Weights of a small transformer language model: a variant of SOAP for these matrices.
Each number is 500 + 40 x the weight over its row's rms, rounded and kept within 0 to 999. Layers, rows and columns count from 0. Numbers have three digits each. The size before them is the row's rms in percent of the matrix's.

# layer 2 MLP gate, 192x64, rms 0.439, rows 48-119, columns 0-63
099:501619474539483494545478473459520442477517516529546534480486519490524396503428496434523455500534555537494505554537532596460418539561486490519493522510529494486536520495454438482480495481549497
107:475512539478483500512465590499443507543524515430500525529552469570505471468529462466486512452499442502510469495530395496453448446463564516520552452445509509530475450425477499486505548412518539
094:540555511535521580575456539505549484481447511455553501468493477496559504518532508503556541493544470472482513521461456544443568549491455478475537467508556464577553469483440497503494519538602455
098:496566476549433475498508542509468505470472493459429504450558444545461505536509485503456456446520438534483533502412432547423500498468454558526489488516488456496503450574466582496515480442528504
100:506484543470501520496527473545508464504584561502441568503496489560475443471471462547513491514579481496623477566499473487492478512512515462455458460546498548586538535453438534549478507525532483
106:437557452515458524520469573441453470550562576447544503512466512567525416467526472507492550464513512462488480588571443517518480487499489547538532523510523472541499464444441486471554516492502488
100:535503501534453470452534536472483512541574529463479452455519565486552486488476535443443485584535505451493476566540503504469494480586518436548542496554465506530550478573576449508468505555502488
099:487510420479454486552589460487446540510490437485493447509537503460514511500556473497528471512534530402505560448502511483473439491548425573538562488526505559566533467459509473484507531554502472
093:520482453476501443494501457489533407550532478476435436507540551482522515495493525497506414488529491567473391506521490458478448574524441477484520477517466468425507448531494508519535553435540531
105:538525491454486479455555528479492504513463516453512451542493479543566478534538561505451470520421485503510544579437445414441492439475515513527411520497546567507591461473486494510505513517532518
095:476509443511480448472546495464546442510528539443476458478499529452479538519453497521462487550566511568488568523516544447509523457523447428534463558502545574433449463529459542486516451563538487
094:506567526549494523496474485476454435438515464480563504484537477566524465454465554452504565484571449495461476509513458492441554501488495487426490586582535499513487519483460517424540463520471443
100:497477511455504518551461499483539500550530504506464544497460437539415530460480419569444500439513465509594558531484544504522484485522487501473551481466465500490464475446546560563575474437501544
086:521483517480503457464448501462622514514386516504492515443491535537532518455466517584451548534445475541435475510497528477474522442498478472534443529524516471507477411555507559497517483493520475
095:528533512523491471502539493488470504546462478519409446497506519523547495540455549562510412464421545509506422464390544455516510497519510436460500557478460545477544516497474564492470540477533469
109:480451511504471490573431500624506428521571531511552484480532531501491491535506476519455487433547539491511464462491499505430464492470497464425529527522537529433462505551518545570560502467526477
106:507494504451456486488529480561508478420492517398521478435530500500525482548435544477461522488498506550458536506416444444441461517517490513463482559497482502509608473512507421500570485537521520
095:524497509505483493473610600493449512502520513500526510510514470530559546525516434528544518557517515437507535556569458489489469493518539562503519466571503510539510477430449433515474492432549438
112:539478496521511508481519525566458526484500526469403534382510548546500428536541544518539512503487580527461450499443446526493488456577510498545537573512527517467492490506428509515474495449476457
090:470503520538493480515578473528440546532539507466459478565478463530483477484535497557550424571515509442496465488525538529510530426508567485424573468555499562528510487407474484512539486532525459
111:547516498511505525490482462542549485571463517448508451489440443500538491510571522446482488493458585488514569547440445494457462451531480495486510591531509551521513576467492423517535485497527427
101:478506516549546493479481508513469431430512519517493478440571515529518459526489461433495478528537551452540478571502531554488438481474426432437514488542482513404516535448495526499570516428511467
102:515483474497557563528473455483509517609464476461542436472497502562527565482569505430494467496541575530514485524456491530424465481509480490487431551433464482448463508515492580509468511478478467
089:539447414516506543517398494505470475490483493525491505453550564545523608452571435512411550477518509530481513520448483421451462477518513530499452513495472503454502478544481541482515465479497488
095:553535511505471556519497518592558434518467523535536455464501562498464499533494404491473474468520561493541571501490462505481523498610485512499509506534433542548451483571454553477534497470476512
101:457528566484505484518518577534455510515478451426487479495487561509526434568495451438506470444481519456452551572467466487427541512521484499510462413574475512469547462465514485532478454450502532
104:494496551527525602465517481522473484525514476483488450497538573471494531534465459525491499558535504448567487459492463521437531505479447507430535530490444576487462382457492494517460423472527512
099:498532484536470464536569462526509483439523530429521474485497517452495476488406520471470491532556571484438479575489466535424551459520556516514523525494461521462551446497494399548543526503503456
102:498486543518445484489565553474474528558507513487472517459468505506554529438500504534492508532546440403511451550546461516526491531515599360498551485513532529497515499458513481448470474517475544
097:539531495515509486520499487524471459447473478522449501437558537538561411485504442462542501434537533503407478535502530566441464504495485507496513545504425584501487468542481476552512530413453505
104:514484491507517442432482491563488484480483472466492534523528565527489459451467516609450499467528566480524545528503505564480510531413511438539475548513513488582564450512410533457492482474486468
100:480579496451451538466598516534419468417507505500463485473557476514519511456524491575524460543530458429492514469548463521472487515529520581472522571512510543453544482447467552494530477521484514
104:428504515525459513486517515515503527494463439459494436483555525475444529534529497510425508522484498504528533575520517477481536461499518450520583473567533512465576418488507441514420578519544437
114:530502531570498519561474510504504482500620539534488509493504482505510557510451517523474502519508511490537467537555459569459496548434513471434525503422469569474479442525402486540541467441550511
084:558544479552478541521508520561487501502413476471533499492516475535522471493482477455457536531514504445523492511502544526443500460514512468542498461490499524593532568424398500572538425475531425
106:528508523547522540555549449512427453460551464532452448549543593557548477461542521522515474503524533534470492471489473599432482493494462450558510490562459552467511473488525454496544473510530530
101:583499504508554557484519519468530456470488521471556504506555500529494470507465436529506496553535437471555459513561481503435437517517519537528530494509536591547439408498456505474439420505518529
109:435505444419474501540519491445437511478474463509473428498416496526489523434572533524456494436477538455507497543453456513463506513505495518457510532461513420411556484584502517496472465513495488
113:510450453443486501582478546479568499535508538476543499465428506523494441449548495456446491450535506494545465528516471514445457540489525464502427560466498440424467559458506476514506554467546437
094:499440423484449465498552557502465436533473478449475506476438527486511540517511529444546521491543528536447484568474522467396474502512432445533487508457529463484555534476416485525509485505500421
088:493511500429536436511450534446515539504484574498493494417486481556566513472535514489517472454496454442501537531407510566465463506494533556513425520470530576487510547462450522535526457434486491
102:506499480490418513513494477488482567480536502454501471539542425478437511413529549562557492501421534449527497411527517509491461573582530524503528512467457519467548534444502540547488477495537521
105:514406496498496539505537493478422429476601530518504435541445498472440545486554592508526458495443496477532472485541534457445513500526532434488520522447546532523521523440538494466540490518517481
095:490528483498475484446520498521439548519485480561493454432559529558516443437546499519546532480521519472527507530528492501487482489517389493510534549533491569440588520509408556509438513471522544
099:422521497457429516547563519531510480435461540468505394456481544537524450495522495518501396453501588508561489503484512511433483427518497552515474520517481491530509454507534541508450506510479548
093:557497415560482506457507537525470556478529501557480485455462517560552473517552464490521353482518544471545496457483541570528483528493484428512493514492468482527459472494542472445484517508563534
107:453506486445508553479496520425486515440510501473532494477474426518605503479468530573473499490533572473536561510490462493529398519547495532504474558513509507526565522445483444554495525502558444
110:508460530453508485548496473484507457547517506468445485411531422419537540512475467509540525486522455498481539485562513433465509474498539496450524573507492511591499514416415524515575457483487502
100:515510548542484472464467456444534458454513536573566508442541527548466564553521456526533515456485437508528494584568496550424515488528463441479534522459531507460508519563483488518536541484434529
098:599531483528415564474459452474540513513482571440532520468528521522506481544568524523526513470462562473537423485500599565481498465488513500519481537469488437487524530549475484495541500456514439
114:489496425540526526484517528516529514493564560451463508515535448523510512505537577485499460520505533508460467508532474493513409565541487547509526558418530567458490464503452475466513380512512436
089:437576422449509465459508499440537444446545455440548562466496466493414449550527447493528542511513534501503486487529406461494533504519506521480479529496502514497481511482566422446526504499539544
108:486522541466555564486483485497507505511533529501457541431535430528509443455533517632594506540522484463541503445518538550482433462474594441480540501503519455509520491501511498527498530506522463
094:505515543453495504473462454601525456526491546478537585515495461502469457483501457570464453478538470531557480534503513455447438491486593488552574527405494514482497494466459478501489444461478490
102:534507456506471485484458555463528558544514563424497465522575460510493552462514544517458441554457501480530618474544513446472453481502490485473487538410505515445518583495492498459503477475474465
088:547539498559512493469479501545467462574458568525510616458552558544527491444569460478456471491572547531518519500494479472544493496484511377478490510521508465512457480539497516443465489497518487
097:478519450486473572536563537567460519539549452443506473550519545508428424514504514447492487522514528493447506509540499452468479432481529457425497439448535481476477437522480531501569453456554519
094:502485542485531384497483564520495441514478533532519434496524457527423502475488436545526497539517526496547460581479553525458551499534453531489516551502511533503466504426456414510501458531525436
107:529444462438466564518434504515511529539556524522476570464518466452506475486544518568540558523494511432533477435490473545450525499522461542445489549500514523419517460521474558521469429469571476
093:579456458514518488481481512508450450463491528503555428511542553588497528509591493518524452433459511524530470543505528484496464474522459473513486597496535467514508541595469450516481567505483548
088:492514492383550508559468554543555548462564470527431505464500512502515448512512478512570419470570486471421482483498539539472485529561497433509483491506416536475532555499524501500498482524502483
092:499508489471549506533451500481531474403456490508577525483483535520481451593499451523469488500445577467495580497547531543489461435513539466451514510462533462555522502439528511472587518541471540
083:550533506530479593528489536467414466537575443470593457501531477464540494475445458510473505503523555465577561486507472528489511541484497489523507474542515500590526473566479438517510497555527522
104:472461472526553510505515539553478483480423546494514476431506557501520485547555565488519558453573528534483533506567519520567534454422523459502518522556511474402516488487482521506494542433552453
096:550486506479584588535509519546501475453529545525471446540554492573519528457530513544494449496479493488523438539491519421553536543517528437462509530458539506515481487420568474558458480441518490
102:563537506503501544534503481553486461470559514466502513498541531502460463499501589483496473506517534532497570492510474508437430488539350518512509508526503473527490433535410473536500510424524544
102:460480504521548438493482552496454543550472479495426526450546536520527427501570469526457515451494492480478543533495417565479483459480461496512433491478466571484497449583527574504571485535512487
087:530592489407517473480501445427489533470511510533483504564550502455503492499463598524531438503462480508522470433527513534468498522484510431469528566542493469452499492608501478538471507464481455
096:450620449469496434469557497476492506502549489473496484492521580498519539452423510457533538551482503506497491503546479450426459540571464474510521517425530573512560502459490497481455495549519519
109:541514501474534520509524525532489527518529593511559510441524519569578455532460489516482439561501585481489512460566447525486412509578511523519517458563493551483534504459496508556476458444480521
086:531415477465509497467423525552629539481457555512498496530514598456465506477452485473493509462493528486535491415471498463482465504463485490431526493456505553483509465522533488538466437494527444
106:529527455513485496545560469473499571436539557498482452545516517469527567522589550464527484470525461514456451528557521441433486480520522481447537551508503602469536506539529506549555495527449511
# layer 2 MLP up, 192x64, rms 0.456, rows 48-118, columns 0-63
109:513500560430395579534572436457491490515457485486471459494522419508584488552481512530525579472528514459532482509532517514463523507528533558518465453508474443547532544428475499497504525516523499
104:475457537465533491493476540503474457530517440523479473540414448519517404423490507493445529468512473495516575482532422460452429526479499554508537493509480490485460384451469504514501499481437499
094:461469483497534516495516498554418502463479444464516479491506498534549522549555490415415517464517441471516526539538449516540503456474571548492464475523454482547446486563431394494485480531509527
106:559471510503486462508521532503485525416485550508462502453492415497452533521410478528521424508505440575482451489500458474509476505479445615533572523503531514488477490482485498538515403521506471
098:498548495495485483502450566431518418510546473533536465558547480502510467495448518524574483552448467492436474506476511508537539458541482554488513493504553511415427450521523414452551502500562480
105:544516495558581501465442538548543519430475474518458536461503453448462514469497424526548496595502535528527461472484528449546528464471554460471458519527510528507455539538548489464437493505562442
104:471560488487527547550428458487489414443565504511586482461524468581498528543508487492527466493416501532452527439489538472458540511493458597499542515466468473492434526544487457506499523470505481
099:514554517480465407465504502514440435444536476521559499431485467536464560480506529487408539550523479521433511515532507461519499450512476468459527454536510500527478551573545552501520448558563472
086:505526504535560531512547448434487484527490435437415479522466500494486490542584514528514452483492493550558518543442488513486477518428520448542494422545460458446524484520419491572499527452497538
106:503464531470517507510529489540574513453521495445443491474460584500493452460549468459455450531550514591551433444495505491493511504461475466544466542546478545481442473521519451545558516531495403
094:419544556533514471516427465455489531550372513550562503529512572478476480607514562499501488478475462502498520449509468454421474507462504540535513468510505527517526483517541481486506485517440487
094:498515471529461484500531510477411512461538477514529518522484479519505448519470460429518552460555486560464446470570474496483572598523500476455461529542557525467478434422481465418478473498532536
094:506513508528486463530488483515514451519442491503569581451525545500452461475483492449484498536483494505356455536427491504557567503487519445445494469450520531482416521459495528514510448490563490
088:529540474471517450500497471548476498484566459501473480544543489482498508489585487430562465521517554453550579435500523519410428513565529517496562508444492469525518555532440444488534533539483500
091:564571533512497512525546471553485494476494525453414473512482525501576481472526563536596471493495519544523466515458509444565470505536517515472503493488445523509608514522429576513522513452462467
102:495445473528506625554462451529564460544534533483544497462487592535489513512514465488562428521470456541534478510454472511432533505508524503517509450530497450504432474503479528506458512423466453
104:477495505414529537491528557524566522446510518547438521459550479504387503475468530501546536498519519468517442456467563521465504470458458530467444448504486488493506497512512455616545526551476533
110:511446538583541510511474522475453406472530491495436506473498559513469518497511545495514395477497537557516481530539488444522500556544537520486529519413499485428414555550496456494531508466506464
101:473531492539499520486491490474589477556462501502508422487500527403437526525560544539489499423437553527534592485445525511511471515475533432476490442496471525487445520565487468486505550527554497
111:513519514500464522486571463530507462530462489500502526563493533549535513508591486485488428488450521505536591549532457511509467503588469476436560546517459497474444453577470496441431520453473500
110:479497486581567549502545500501526455524466526463640397485516530468485474471468468521532394487520528495463553504501476520504451497527434516470477466543467528504489474459553466520509514467505545
096:482521522558519535426486533538466471517500464562548436544452427438518466481562485445497512471523504458547399511514456498510517549462512503497476476590477511493556498446477491542516460476516409
096:521520492544559529413491492560489399562495478560430493459490487509523497533493437496533541531529469456620522498487524505495493483531435524544470528537519527485508535506517555574423528520507485
093:438544585493404533563510468430450436496524531500461423456483478493560460564443516516473479494481479522493496512518531562549551477529496505486517502490484482500467473449439484454579509466436505
105:507561551448485491496441481519517499536526480505458537457553489524461499442569554456529496507455480540486526341528502535508509467495522496517537457504539446525437500588541491485545551463498503
097:577439470517462520433498504528575499524405490559472548482416520493569526496519486536486501513510442470540520516538490574506440518467495459583493527483482496531487558539475505448561504537513440
115:510461512488471583474547492533517419478564463477447514550549509572498485512546469506513522507497470542517503477512480494430467421583453492494460496503414461524544524534550539468510532520490396
104:521519507548535511484520517535472494509511442533545469491530514428541497536473438465426451540522529434519511523523494577445615499467486497515494540583523561499459484499448443509449464481470423
114:554514499526457487496635553536527519507512506479501520474489510453520487546503461517481510545589445489548512571537482547535441551519587413499554527498499523489555478464497534558462508543492490
102:505486628461540508517502559464546523512490494495500513524515511541494549537472494482514470582503514553523537419446477471474489535413476501501471494574497583473458487448551484519493522535598499
112:449505540506453589557542504568562485518393552469495449492510502498473444553461490462549483540407518479480511544459460538482479501546434460506488484487435512517466473446512499538474515456546497
107:420569514509459521429568512525487502481434528503463507523510495467520474510476506500475480467506466451490470471570400498486457533526472514457462512512576561381492455502491549537483475523492576
087:489484482443536511456493496521452562481486543539524546446469596483588437523500458475448496496527556525485463537418454454476486504496504517458447529540512527540453575476510443500552449495428496
117:455477439428496459492484534476464441543456468530515548590526513558498471474466488472467448503456499544452510507441528476475547451570418514569444548557548472481551513494530520531519521521544467
104:459467511474475462524474551544511454496497457493526476556506453516571435509513445503521572543601545464531474483486494474470557509497451490494455460433562527601510495466526445458448448486531516
111:474527601462574515535500497512472519540542524491467536480476452520454519521467553558501558491532544526437458492462489496453566542498506556455525590458476555474550553527513454548530443532471461
104:440535491491469482465502449503501492456549544505506483463515474520486502448484530544527557469497452533399497522592439510519435518539547453446574507512497538401481513467528457508457500430550542
100:505446557497513551509494467461494478557548491494536436580536461481517497518567516518546520443559515469512492425540492475491499445478472484506628503461469528509493515526538441481514522514383512
098:401511493522457463541489489458440551442497540499526463466486553557509513477441457410529477499478510521465523504548482496498475431533475468518431522483586451474525457533451469473435502479420486
088:489546506471504456468431556522457559521473458517485592542461476494540483458535482447484579558528465500515533409489499476498500490518522480579485526495531547550571460483431520492463494419533539
087:513449476488549487507430504567443455456555443536448534502461506456560477455409488493425477528545576457485544523485474482523536575465443513504519522486528468491460485500491539534483554506579516
097:498566496501484510490470475545472415515503552491458486482512507541545476545478524465504494450440468398472466585553501460469539530496455512467447520490495523510491435621523481539466562495536551
100:530466476509512528462469520534565486542460473468416533417484553448488448510501426496507497506507556535454455507451473424529490532401509509546471491589508540473481453580481457511494502529483473
106:456516545538518510452521537546506548529464417526470465486523477500525421485556521506628485542465482463456479493487468506523472517462442494547562503511521548493525521491458527553388470464494452
100:542452499529510537495452442511493538526482496482493522541590498428499590467466505495515515449446487458462543474539490526457459556529439559483501496498510537410445402545467462465522479474532539
092:471508516434450488464464466496510442469462460462517537513529459447440525506444496523448585426415488433506575543472511441443496501489461507522507559491595500517507534542493507487523509540468450
110:511471497495528621447529493552491505457496522540511526478506398497536484547574521503507492548550584511553416519517430482532501517513502537500490542545465526495523507524521407566464510515528488
108:458467572532468506522518424489508476507502416445425491533552486514515528503454481515494468474488467477516510485533501534428471567534544555450490515503388499575474467446416511513525454495547474
094:506525520556520484505500485442498468478518506511614509506553506475446546502551460492526487461428482412486470554534523463447512501470539518399482431506486526470471546553477481481508476424499583
102:483521515495501460535528516459567467542573483500550395498563499499449526464539541490444432459519475560578500482475442509506532506514512496504480491488403426564443482488480452460538516536479518
111:507544469503481527476476490468485522623490502473538481482422515469477513410446497469487481540537477425534470552512475486517484557582414555526476532499585467500528446489450536482465503525492482
091:523481454512488468528516470461554478480595533512525528460547466426436479522527430527451542500432421556513533514507502461443564483596505478494522542503548467490509516501494500430517504570540533
106:522498487578477562505502503476475468489486480579617538481508530518515555500478460459445515532552468491516465549544534553466463424515445440494531484490556518449457467465552493443473515420487486
100:535529517479521574515537573541492555507471560538471510514466558423488437433507475506463458477554461504443472465513469454464520503501586510518500447540474495528415464449487508448448438537468488
097:519486481451638487569429485511495450493553471526548526437547486492459491486470554520498481489521557513466452492420595499510487469492501507505452520498433528485487407556475498487477526513507503
095:536500487532496508510580494425472464499497510495495488505454475509494504456491499528463448474591455516504477524616554496546560529511528501496513468470548496589575541479527472558605465505506543
097:529512559491493508488445499465491454499466472488527490511556536453527543472479456461485464437537448476523596505522471450484592458454554508529487528512533485546496461636549512472514575508504518
100:508549492528575443518478457547515511536482477428477554486478602525495546513541541518492497521542476554504503488528508423562490460502502433511516511400496549478502468530459569438478530535510574
115:473468465479464531425548449444487531506582545542441514481581455479437494556517517635544502540503474536525477528489463535489477452514515539487498453543460535477452447470497472517519498540514502
095:430514532519495516520527453498584534545471525493424465491436489425558463482425475486455526498529510504500533456518499529509535530485555458523559488539517474499460440409517502490473547575581467
100:503472555494513507537464508444460551497502484475504495513483436539469522556481456523582499495602503490418513540449558592472529429535480481534434533444486481489587530500457471521521514496463529
091:458540508451490493474457538533489557558511477496522489498463532524493530428522532474557553503532454528483517464544491458524622584494471513524484546558506484587461517589493501559508475502534441
081:462430573452519405430453495557532542422440545534477553476498500495534531520556538493506500474484476501437482540484503464538532430522441459482490554477520513417440493498488523445499524482522497
104:562504529488490437435464461481455455485486386504441513563526489537502503462501507532514513511532499509479526440594518518501588529501388530537487465472534558540510474498542497538530472491465541
112:560436460434513455496542503516462526512613506481522546528548535494454479496488437531562565487510518511480446439524486548494431524453469564511471519451449537538539510464501524534583497537530504
093:453535519544457502476504580471467469465456552481543519563481489532569450463468478611545437572492538457478476498500509501559421453519540554450551495479560486539538528488512511513509532472513504
092:501578451490570448495483460428481587457456481512554432471469505530488505496519476523494481473495400539469534498572514522489537517499453547499482559493552505582519473486545489446522470510492585
086:518542450445537461434463493448539491474486517475461517519526516507512516522517535529429535445448440429477433553528533545482522512508583511498418458497555484457465538474580502532440436482525515
096:504503431510501478538457493415534463502531482501523560452467550583447465590485438501486500509515485492486546521432515539542449507466507465495556507428574457485491481554526473472455548443541543
100:502543541469436513478480476490508502505484483490517495447494460541553434563520424492545546436477503478512564500447520521486451387507508510524458478545460446505536463507484502493541589444418554
083:530513394491588550478498498527602448552497533499523480475535525447485493465471487538456508473507555501490495465447511457499452502475484552433518492495478565504543543507546426530456401519492505
# layer 2 MLP down (transposed), 192x64, rms 0.423, rows 48-118, columns 0-63
105:503418488448503452483382525528481526480499467490453474505524576495498487486508499513465418477481503638563510512511516474536469504457496472454501495489494524505453517518498489421477476560424541
110:512510500508456501531479468556398455508505551507510513476508429519505489495515522529438458496512503565514520452528455458521440487429486612466516465444452476524544537421516488470462469524406506
092:530585468526513509505493523497501529526438487499547514487490473467509506516541479442557502468541518476587482556491458549484571503450534405484483433551424512496558507502461441505556531548565445
107:476474505542478473488494481461552452447550526524478540481534466518462543477459505545527550524507431448496494494529475422587503624504502544479538489576504448521491492525453559548500544523501577
090:541541555475494494528465590473458456490521504520455472513466478468558424492498514521577491483466531602463493481493479526436510518539484512530550554477529423490506481497562446532555527580529443
104:515560465500493546552536531459541513446497468480497505531492527555465436543448535457497577466472456457485442558511487529480516503515529420530536491452573438514513460484568462555582469456541483
097:589505470521515520466481473460455462518451472520518494587520496476427524416553486545538536430509501516520488497476471473543523431468534527528486457540510522552529465427447498567489423483467439
103:529481488483540487430487511521406504519539520543520448510486431519480449481467410546521461554501513495439555512505478456520499546478443508477463534578414454554456563454498526518523509544446509
088:545454510611482414537444496460516478530467496543564485520505559473476535449489488522524423520489524552403541426487450506496532549500516506484470507534484448463511472502473524507536568492517570
108:428513470450477553546554486447484498555511574486514513545522533545489463598589523529444453487436506432502565545456474442508507488494559486470485475478507563510492502492552474444452496512498470
098:516521403526452436539539431506453491564479505516480512491499528533507456445573519493574415485478542436536466510485490564505509458491522441542511551477484422439515525488456540525458545479516499
089:401515543504546467483550516453514489513472525507485521551453544471501512441447538506455587503484525551542471469538499439474522523559510550388415541484519513473519536514512489441500551526456517
091:527524475463482458469527490502529461469571529523569434496465444513582474516469541517579464526483526498463496428592524480460464578502454419486408513541526481524505514537541518495455505513519515
090:564553459505462523492474520512330466510477535479479542438462500490504509495507477549484442475529474462473526512506495540511568427510483415516440486520500531550464524478519533457478500449486454
091:401477523552467450490519536510537491546499478570498531590520473507480446523468493517492573538427484428474449501507516504507467456459508567427500546505478464513457504482444518514557591524467514
095:501530514524491556523512507425533545494443514465424485581445463567499523496449531466494552584506550522511516517472483545534473493538497516497511459486520430522463528519489589413487560479462570
102:428548512434450492482514441532433530543563525479537533562468542539537526507514467488561489518474469476582521519573461506546476475492462527478436493553463487509474492442491540438493484485434417
111:480527537495521562507430496509579560499474561513511525544523510534514466534487471477384477449536472502493497426488525558476478528375502495499497501490463515566543507538465437488484478564517541
108:470505496498520485546557414446452512567471564536432504542444556531508497519527481533534495434509551516504518498433403559535513479531510508463542473488503528563475541537476469417513461523441504
111:543443522541460446455492551497597443487493457503532496525486534512478499490473548517465425481426517550382470514540543499509455519430434545520509500521469469502470452542462522484438522489519542
111:509521476524505528574499489482576539477539464430482551528529536510533518487509519443417563491472399546483506453507532479481501472459526514528485572514559576459503536480473434567474545472555508
098:500553487465535563494499554470488507514543502535528473528488420514539509483511493466524610472497501498477618487523491479543503508537498463441464549526536491580452462440500597511486488565479457
093:427438446505510563482468479467460564505387543517524472460495482506453533486492547514542493550568488593518451535489551469540444435455495461492513480456481450529481518461492475457454459520497513
102:521526492489456506529514500504642507423484552503547469491566529468508468438485493537506550408455519474491464512517525435486492498462476484501466505482579538454495529492569490564538486501579475
099:501475543521470440508513480507448472482517496511501485531518485503595569571452460481443457616578511451512563439552500532543467514488467516510470516490556464501489552511499556524497503473414462
097:496549476517466577449532526528536455536533480473510490520547501435553489534474479434518466510437556423543572527520520601495570543482496475528572532478509477459548460504511522525482473465564470
111:536498551469471602495466497482544499445569495505451533467534568475531431551542549459551481575444485521495486489548470501492501488502456507510470543514487423559467442510485534454549540516476421
100:469480513477540441503493461476560503428543529454504573588428523572475496425512511486494564489440499516433451509517474451460474490470481434510487453508467472479611482457472501509467507504518471
102:384475548530511482555565497530564503506526507467478482452444496512542499596439505453487470536550507512447476471531492521439473569481466474527512560483462516496476514516544454414454517522519553
106:543457517440440499453532492461436458499458517466515492462545525493433497523583431395522486521509524455539459488458476563482495495437492538422465527489550529536506555465557517455479516457504482
104:509451489516524590513461509464545517505466501444428406472484480556457561553474482444542504462473481488441486507454534491450511471521511525586501500508453521462478594504590483562495490493522495
107:534485520559534474523516514530487511514444519509563472560519559557483522449460468425571461508479558533446571439517492440515473521470492444502522584560517540420517484533517528463499459434501488
085:441540481509522511496480583459432545464513443442452477497505482486490563477503497491511424522526483508589521491555505510405489460541496439502502394540497438545474455471489502540518494449550486
113:580497507427500572471468549465460485510549456539492405439471538474518465431496502485451513548444499532462472475535503513499533475469453458474511500543582413516490477492492524590515533497545495
119:582537481493474477508513541491476494474493473500517483510502567493574504463516515458565455519544570479570567429498455468539595477571529447497532499515442536489531499460490477557585491470502451
111:574467579506497491516458521469453534507544542455515503539465521534535435501492553448489556538536536459474424507521495474525435489473524478452517494446550493471527470459479467608532575537511437
110:445530504580502488443458421530434505466474498493478498476553455514530477484478467538564536511504542458537453386491537553495408481483418529497531518481554508503441512502483468431494495478475480
102:519560482502547434468561523521577533510473492589491494449584437470550480514553517490487588518477548510516491473566533520423518512500538459470529558511494530531548523505482545526475435519533547
100:617543539657516546483524478524516417499455463554489464484491557487498542511521504496448510487503498448512509491536486474479503502504499473529483531518567525494433553547466539520472486479560472
090:517583457491551457476528450476478514501488479554547494489451637559460532534551497523545505492512534459491509560539425529448475455500520489552464500524554498567497480488455486541529526568505468
091:521574470504450494468495492518500457413537557456542443506548454497468487548434461517502497470487516459477615487457502548505444438554560465499540512426544460543551476530488526512526516529533485
104:475554507474479469478499533540446440490477497552448481507451558502549522452443452485470551528560469532516536447488502460459463478439483545481436518555522478592590495478560439477457504487531543
102:519450418467490540516578465496462560549444489500480478483531538527471488543531458533506428535441546484486471504474390476508492512573535456448478466505571561479426486481466474533516468530519474
109:497513543523502543552523512529564527495487508526505427520493487539493424408492556473469554540463519484480512504478551521584501539486464601423490448471509529463541541514507582438465497553485506
095:512593492497424465463555542550483486534482465530548493496555513552469510588499518488582487522487554475536530451449562509485502533473532518526514511545501517534509411503540549426497511453562450
109:534508550471476519535474529530451514543498457459445522496511483546557496456496444482480439473480553536518535534497505438404476423457489488533532508546509560491478522398481441548502455493544414
112:521487543483547499541511535524510546444469504521482528522505482536550529529411499472423471514449470548506607478528491516534468521520453602541472529574490584422537538521511495515465523511498455
100:483481518496500513523523491536592507546608546513498528535446549460553551563489447523499502470519520539504568492496477483459511503531514571495464521543533535586493514417556478484516520549418456
092:458573559566491547449412540443552542494502478516522474610503503508474463447470473482560490564524559489490472528439540472507460523493506533524524441481491545513528469489472488511531504520408538
101:504488494526560514521439519531479554490484467455497567507506506487576530568540541512437503491445584408469474472508542457552538488570482393512493510497512483441537495464513464537477493493499574
104:563510506490491538493503562537518456451526488496479534503474488507572507512563457397502577471520487490553512561537514536540501459488517528547438561593525499534595477480464518441511557507488535
094:536519555510461503460489525572382551518511568477488411530472548529551553487518591505538518479524492502462483504510528527503399461459521484509477495458487460514517512536507475581539471464469529
100:520466481479465487502475457479574427520506507434475506555496527492388498516501550493479447460513462511538440454421535548429458429490533458533535506517517439510460473471484457461501535422482533
100:597521536480510501517506509481519536495502495547420463529507437503444476481510547535553508429469464436551476442459443397535525482451513532485531525491483473509503469495541480509557492563449587
101:510483467490557536498430529460412418517500507504484484562543436558401521490516526515455462501471547515493560521587502434518471479414512469552473452500490505482500537457517477497499438468509469
096:525490392505495537512508513497575484489510491519521483428487510444429483427478511533589497444468504503489534527579545510627503462488530475476521556529475449453549500521532496496475488535499547
095:484509507454544543474508492531469462523500467511449438472527491460502543521414467490512459497511512438519449411521485474467527483514461487453468522506580443616481481500562433579437471494523518
106:481489567514486448525531373459508504426417461507564494483489576565463458491525561520493495497481507479512457530495467534391505477536479442509510487488465522520502468450430528467467494500524519
109:500468516541414479512547498462415517520570467567463510497512497478469416549524503576532521553506548479496498503537510509501458431471475543514478415517510505476435460461452553499451442544510448
089:550493461482416553479500493511434515473457443473508480408439494445486499514518496451490496424474502496490501466441476476497567526501436451536533559590502558472536517489578498541496445524539476
106:531509488507429479473478513540547457500428523474487486538533478496486499490501523507451524590413500459471477474447473584483611554494456478465512518547408506470508498450488542427474496477464464
089:451527501480442579441516463503406465542447425410528455505504462528494451474483457477500474483427466551496520444551502559450501463509486463465524504468447504503522443463455543495497523521555467
081:545517449480500504473519464447531454538473466566430458501549510521536523558583525492472452500541518470543462539504498524435545418480538468465546541492529572483544482488469494535552423502528423
102:457527476471503523475511471519470449444504468490525486454507387494533454500483516574539495536461488482529469406575506501573592501503511543493507500509462450498514453487455460404453474485443501
105:442389522530516500520523508478484467492475553482527598464565520568535439515493450510493485523500435425476476469475443540464499500503477515508533534467489532503419445493583577523497475523529498
094:535537421437475538456475448483526433415482437550511541492517466543494493528438422550483546487552505553455522471526509483553471527492542488482499497537470523463479479431588536455522487505446472
090:483490487478525484579488536510533551491522512511543558502457537471475476406559474609487439463434543547435522556575521508535538493498460498489478477551443488439478519472531513478509510485428535
097:478489555534464531473495512508526484445512547538521584515481524452493389467470505423442518531490474470586527527505515490449472487507532504531390525457517453476545530429432505520541483524497470
092:488483521545460501449497553525433493519413474518453466514543372519514476524461538519483487464524526567455507463516511511454525557450511553525516470580425547510477566488488480506547517468480444
099:542553475437486468460515513532554489510548513478405524474434450470514577495524490521492417471542450512574528510514451503486539458563470513540470411535458495576493499478450517503478478474473447
084:493489538449519536495497426551626494529515490537476526531475509462515491517538479469468500510521436594515501555541523533582531543512530594529444512544474482509524470503510504432496526494423541